Part of a small language model's weights.
Architecture: RMSNorm before each block, rotary positions, untied embeddings, normalized queries and keys, capped logits.
Each number is 500 + 50 x the weight over its row's rms, rounded and kept within 0 to 999. Layers, rows and columns count from 0. Numbers have three digits each. The size before them is the row's rms in percent of the matrix's.

# layer 3 MLP up, 3072x768, rms 0.0404, rows 986-1011, columns 256-383
020:511497539550528527525433481548487501463514444516423398538497522514545565517513543496480542554493522501430553457606439465513461546632461455510539529485545548558494519598510472586428551490503511506614504516504506531445424495472433552456457448408479483443571578417500515446496567555481449573563531591539512531548569396539533594532518591553511413462523477464526477404506403503424505504573
020:520466405489463427598472516464481506444507492536483403546488534479508413444555460429499529486545497522497582430524458498473507558616447464494542553427495436494526485395539461541402560503547444550527553446503487477483531496502526579455482481527565558524539597478582556518439548499464401417559506549500530514491524485537596475544477549579398370449620575486396502438553608521507447459562
103:516484561533490495485552606470512484496507483462485572541439481504538478436457556374450440509457560437534604496431489470490534479531479412497511447498517596494467504436485499508473573522494593492490563468514513442478507518460573577488444500588472430473475501510484385545575547518565497572494532521655504622493586465444452532454598519538504512525540549603563483567433528500443478411539
117:607535527483548551448510451525475601501529485510547497519494591460404479541504549586457488458396531476475466544591529567501452513472503453553487518467489538592643508520426561499478545438467493526489566480475593462501535415597410489426481479498567627487519444467531595490466476583440462475540515607431487488438524502528581510508546496537522402567498547548514591448495395438584537500516
105:508538430546561495504435445549503526464553465521485535525455535600543535424517448569537506490495405565423463545497466477516394492462484492492485532463573439484566493508579404508600516518518476440456507391444558572544407533455510482439523544522553476503478486471489560490542503488369508419420508486410577554492540433504431693501434494581484533406498441377472500489454439486548508517485
106:493500541390429624553536562541561490432586570540491514495448506448443460532621487422479527526486480538490621502607468542552534522501500420477477481494573445451533497446632490499516573493569545429440535499452553478426485477598465549432513558441493510551562523582454453472512460552512541487458508607510473522398521430502444512554547544491532509488565591484511404457470525448478483446462
094:494493469478550477448448502473477433472540532504465442556469501430600483385453555524502467576387457461502474477432471459494548505582526466512509504448527472599443515595572490511535479492512387462587526520615484489500472466536543530335557492473462510485570506502492515546476564585544380481482531472490632564461552474487548592469452481478432452491547562446449453535580510525422554503548
109:510409434507577543506449582483595495482472564508516535547562447608519526455469504484471427590519460577599490506494450465439475572526515427495486507578679539562548405552468513537383488528474498477472549421414442517477498568489501493480469439447518532519518529571507450538514462463492450449595563502514656464496607422442456507510537521498460611521459483575533544482550410427540501397457
125:546493488482410515546518495585570486474510560493487512511423526476577442437462493560521482484407540517568639578497565447424535651502477489488586558464482538537497479558528498533442474454469498496505491558488527484524439520493434497516447407555444470471484445460515509625528501570512396483496550534532555546486607407541448436427450559586537558455498488569455550560477557461506512501528
101:458440538485536538527487578445487456452530574501537437464438589516478496500564549579483570544505500476479573539474510460535451558590584484504494434535442514441590462482523499464434556505466435508490484549530584570505531528504450429489486487470490458565493552545544475481522542497478533464483609497444459598656568485498452564489495569491445452492518476502456554515517505464486494515558
115:548530445555465470596519537418536529433535519465580464484507559488546496514520562416528492643475480472561519509503510566550550501525470547409522474456580601414618478578472389568522497456459566503552546620504435519527584381526552548499449565508440468516503459494542468514474454513488445464531611559475478449519403459485555447487412409519505441473635447486423466482528492443509516549467
123:528497508560504468531449519497554462480532435431513518458516557419510389410496497319501458581459498510402484505599504552462523466512474491447610587413577495523510524515542471472466493450431535530427543498421478545526523386495517574461488489475496452484527537506480470528460524495449459486466491519540577570413411376451526542536548475566483550540571428511543454533517458550451553483509
112:439510437486504498480535512484524500553531464463545489482429410551477496417450451523475494524428417550536658367536491425586524659554470453513566413498533470451514468521433517454482439471567437472555605439521454511462503501477433466487549481481514563438496474451495472497397569564487452543512527498573464489454532500559604573474499458497487410492533553454487559488526510589431555439475
108:588492470494529507433425464446433477489443625457549399492518444478461528539571431495528445465471476526438557426507542407399465596593472499461568512490477564581547468446395554538539572460609536538461550625472474397424463495465541582454462474488477550490582449429588564544478572496518538440521553576482441545503465437599554427549448484555530447550534483558505558467556405515436499419497
023:511514571531602493474395489546519537470491399542450462445383504547570440415558550419540429487455551479480609505475484450579521517545478409534502508460516467502459491499609521666501492462519457474535504477544442457532482497504499518444497497519505491504561512499486534431501541516436442501581490501495445488522577422512582578523510510619535554502621504485492479420483503657514484420457
115:527482409475460452550522487455430476468581581467540478390441622523512590463443514557468540502509560466524565569498524533502525441504466435511514485475466506486442485535388458506587521519463490466551554414534454435515475501488504522417502506434495452535524481534492462421494469453445444510494493490447471549555472552400577498398505519509508573533491458594525501486521536575537563465480
114:609535410505539470501552465509414504480496517476572453532520540584528481490525465507450463478519498520446634497649547589466473475539470470424599544488543596450519407502451441498451535458453471506487480553545578586401547488536534546517514553550542514535581560543562511428517506420488485494516542527528524503456518480497607454479570485601490608488543449433452552439512495554475433493492
108:428472432511504500555436510510444546505514601483472495566457472506507502422487518521578472578422473454589471504518503530574482549504550470522468442565445494524546569522506609540441523521532546479548552511600451440461462498500449538558480471478486477458516389456534523535532495502487548552434465513466461564575508507578471643459444410455458484467501553577494549506525514525524483538506
104:506490503539549490564606491421543465480453426527569468448492484407538534535554501426567496588434442385509479463502561535511461562547479485554555455463523534490414490455439535594521457470484537539532491479400377430494490377530470553558508523478459539489617456444596487513537493446425502460574479546516483525435477492559512472450481530589561492472455466582544457483464499561486538455576
105:509455451534546479505454437467616530478465506438520508529553482448491499544415550519568452558420517547526518531520508498415478475510502493500630457535613493461540446501494469618471538486487536493567464491439526539443457508415430490483531471461468501583437507433557556546514630455379528567589518482512548474440453460493496505524591500613429423557624515505585489451478520500442518500476
104:445423485518515553548553518576594422498450460528561404435484543545514415437416570367500494471502539500530554517464409496527466443517508493508552488496462516538460482471595462483514492501442461478621593443558416424442492495494516418513506474528553469517515536494568477566562562596360464488543591545552628493577501483540397565494415488514545455491496447559526492507510494551457501491578
103:473473546539435469465528545567554475407537466441594437471508552537539506435498490485434522410544557544587517454596507495475549509561509448621547461417513549478495540537464457508564541471509442561620565566584439523474478511459468525397554432531496464422506556551589507486469482484560469414535623574572562487494619482520538560569610532483435548467479540460452550454574525457467488525596
101:434575538522574466480551478514533450472543546531519512423486518519538494502606514497502489502506470507444564474513546477492466514514474484490581498480569564477555525554515353506623600467481479503546555506570514483435439433540556507498503528559410515459518455464567480511490466593360516500499524555540568555566438495416573519425450546480468545439494486483569544421539539539440513491508
022:512539499432580524568556507516590512454588432480467389481452523526657472515556614417523523503507543514391557507526498549466590546577432389484462440456504570569543469525522536627496515501519551482532565516523483465526458469521479537477467425516475536469572557478632478536501543497456465562449493612548484438561513491525527500539438535516474478570581488504611530439446474518460477515565
105:565426488520485557523513536556572477468502448482496529516509535446449539466450496417526387550560498580468524447490539389405552543536515431466523450439650559536525466504500470556519505517552591462622476497474454353521434493546433458523479492544593525543526457611532542423592462426461448442572508503581524428513476534458429524552567531558525421552473565518522561384504491534486551495518
106:493524498429469593466524477527491594517524562462461471486439402483484545530583576538611521553424458560442610560524465486538579632511550514570570522523506430530381464480527463575449517556468506551451450416525515556503516470508426458473440516570480453534464532507478520544556450604368517494444570531466629477491493494504489533475447454515529479493570470487520495488548462463521422404514
# layer 3 MLP down (transposed), 3072x768, rms 0.0372, rows 986-1010, columns 256-383
011:525440483563537426508498536438468496488470475530440468462539387520466580484509467478486515573507612489478476465416498522466563519563509511397418428384446467554438488449508507525490485453511557460459464509486474498550418522513507545494572526473519540460548442444455477429448414474559600501507459587488577457530620533583500491429471542524635512399470478481541540411482538427489467520490
011:493467451507481406430424531510469516495507458509530560570645473466598537573478486493556518423491546440497476589512464530532510496458455566473530520419429552340469517568537508505451549506446509531430497482540544476458552483477541414569517466511536487490475455515473541565523553496566553484519481467515451489464542526503477369486468513507551478565499428482485582542501511426495587501486
106:491443420501486447489541480540526484445521540554445545528510484488515518476515473525497509495399555439652465562502528488543451450489404530501567452481435618498505533527504498443441521510498487559398461599520546474454533484490469447541469436558478485522462514454576511404487435398475480509460447390463401531461545460541498401576485602561589523517536525451522545510472422534558576494539
118:525551579575503523510478441468539504535365456482536458476449500489454512477515526563457512531484452480401461537574545476534556458430486501414475497470543453533557437513497486459448477491512595425481519453519465431519415436483414447543501486478524516496522492467479426495400507447509447537441498526513556497452540473572451555498565471502462468502465434515545475504512465514498529545505
107:565505490471541452435460503549488552463481514564550488475408513486480495451437505504490485405417485478457619490424534507617481479484466488574459469447423510424461540491466623488364551538586490475508491492529481431479482441496441556511488567417550445473517510458428489513503496444434529576516456474502486374506440502494567420513539458533564437530505520565579524545488518532552446428530
108:473547553527471409393512596527477452557493541491509576528599592569479426589526462492406468524478497502446585555460509510484497489511437520466516535497446535416595535546518460464484533480531478462434500448588486589526565552619447524499490507546483580484559453484486469443408521483588480541534484540486513531430542518609473515468553590567502538584485577478405503546472462451476459501503
101:417528469639385440461388473471466466425459526509541462505422424564493529536468440507499471506493487399544565511472577431403532486450474569532531434546432412548509505504566533418491480500426485529374541464515471597439456464587497434458573492509419512471531478442492542419516409578487500506486567559485462466461562582518618536538444486463539504577503527507537444502567543477436460510523
109:547504499542434481531415592497504521632466475427515414488582417502412485457551441565470352446621368509437465494527467475463462440485526451555527482497468561383551443500529444392542564475436534478484503464523424530532558444472550589450451564552522640539548510459489522560439577473499528541553448555496532447537504449546582397561509472538422425462334446452421579482458505456549534401522
119:466541468527498501497524449524471542568432509422488508623440379576526505488533464478551458500562478486502518438517574531500439464447584474517574506419506533547478439403556530494458554501543467553462525452495545529525466436480481614557493559525461564580484476508392397494461438560461553496407498439505463513449543586451580463516595444497536466593479488444522499520440512474603507451532
105:431489443499483524471525512389477527492523531450434469602491536376551486451510532502605519548546489520398484546439579423525513457602523514531505500510620534464528512541427469490467492482537604531566517546467491433437481490506479441514502459364468603606472425457489398469447431533451582475543458481443480496478558600502528488505491541477478502483420508497483629572408453556473548555419
109:505522466544484458492607460490573595421470446430439435483437473544435468471527562475451532508509534414512423493507492573529468498458499559476553572523578453423522511512456578543532480553400458580521489577508441500473529516434494512623478477566434455555440539562634408479529454469469514441490506552504531520425557520612478532529450475515572499554431528509505402609432521465479504538450
118:487528508475459523479490620511585566457464580500463467516459432469568469532559478518581579498563469522548520552473518498416430597518519488534472484558565498481500478497580557533590465557437518479528517562445533425452561498491489488524419506534494424500555546534491583618534557514536512494518432544512551540543540536371467527530499428517465532491538433516528417464533527508554468544487
109:414572460456438495537446531436538524456614440485535510486530454540537479509517517550424496427530429502546493551551507514496487463481530461494555515557455436463587527546489417518523514521471538447484499473458503499513456515445486478524537399429598526500562409548567543542485523479473513442496573441495509528576398538613494548496579484462537456572504491447574499420419504467571398488478
109:515404517574513478510535505520448456445498497514587606500488449517558523507532479497509522535536483449568438442499438461509580533443515508473509538558423525502571481423541514484487519473486538501437397533480491621474645444499423545380504497461555467545640499470501537405566468516522474453456472499479583439493515566538383503502529558526560590468392522506587513487472494428467438597517
018:574443494581597604486585370494590524488422479502493496554576556551464367506451520500563500501451474470505494474432565543501549435481512503490520459563485478417519517592573468470549495476496424551562456465515503554519467507520470413525531544581531451460417474436554496456539471466483543560548552492683552549486503559539465542493546557515449443507396481557543589515570476467495437511530
112:618578510556584478477476546546488424536437506495497488417560452546556462451444472526486525393491510450568459543510462546414460523499590506479530476474426469470401566480487488441492423511474483442502564524540474512518448561441582481479544521475533506523499512575585498473583396498548515457517504529539532453452518580488509517542460511528449497503437434481401480604451421512531537493403
110:453501572548529553517510494514416499488532427513514484543468497526468469548516509563481451513464537514554434596400591536444608430444461407515452456526541461451524522573522480502449520588540448538438468525547515567604479489487532540400556487540479488599438514474495520512472567493495436523441495458608513525444605518527391561500497557420464524535517439529483441500575518434513536474452
107:556581455500518589530562445501410433506390508513470564549426451491457537503489561549548451474523528562513465560443510572460519521432558448405486470480494528466463626572505501492452561433473464473633501427519530520588507416514465544526538511517505607524532494535525534512457487452481487479501492557427526462474395557571592560404445554566498577511516422446509505464504512493468583576526
106:448437644387533486477427517526477524495572551557530535440529469540483552478560527542536484459551556441452510382521509441551558405595544507501534517476447542395446502505460445453519459541538393445564529550503476501471521451497528546471571627475484460510473591522466469464418539436507547539507463494508414437589556538573492440479539512449523543453468511529476534522509486517452468511577
107:558432463524518499526574518495561509574386485561510469559531498461423481484487628516493599449431513497514471428583506514601482474537525514392449519520570484550421594466420483556424525579526493489523495444508430547494467418443569482586557543581459488480453538527427533585475360504438545507465488546539516525539466592600511544546443531509486551579476537461536495548355534528454597488582
106:428499463489482478343533449502466520549567532522486520495445518534583517498487528553407461532524528488562538480444518509519503499526532539600539416529498521483359451560452579585509522478495473491522427565466575475504457434557481347465426485517584424537499527516545454417494481541480418457519393462480509440526472571466417467468522543475503512534581514575555498480519550533434455501514
102:466502478522509476447495549609511540416516575549394396523457443458524410489449425494460503503470558477455416472400569460496480563469491534473452435484524586485482521601643463464536546582503500511484493498476518560509511531502542443499500471491584532491475550497476414514509542499428585551432440513491584515519485584503487549343594444533477443562473454531571483462498466507513463501495
102:496461376495480509540528500531566465475546545573537460475569561482538515525590518575542503505494504462475528463496531432388532577406536516462513473439521527426546603475518540519442474500458522551471448510491590536476496577533576472509520487407479572521477467501541525432566528578442637597573582529523464514595453479501434514510596536443505543534522427536593522515526488516557414490601
013:525507526468525501476477503531485436480512523562480495499477540431537539479495355580435513509435475468480500613546529585438550434444587485457506545479483550594512536480463587490536586574518491465534468503520521518521433445467467502481557565473492507497457532552502530447516373520417554469492490468461566544380489478518460488546526412450552501520461574530426488526485518588550511491406
105:442424520519473396583489514428452494524552515515428379493514387531529492549498494502442483507506505436464524554511493545401493538549588495532458446559498496521455477625524472568509474460488497405400537537435511524455526529451530517447422447446484505519577505529531587463503481579425516496433491546474512572535452564494543435494431468456407583506537482430461489519501461487550474462493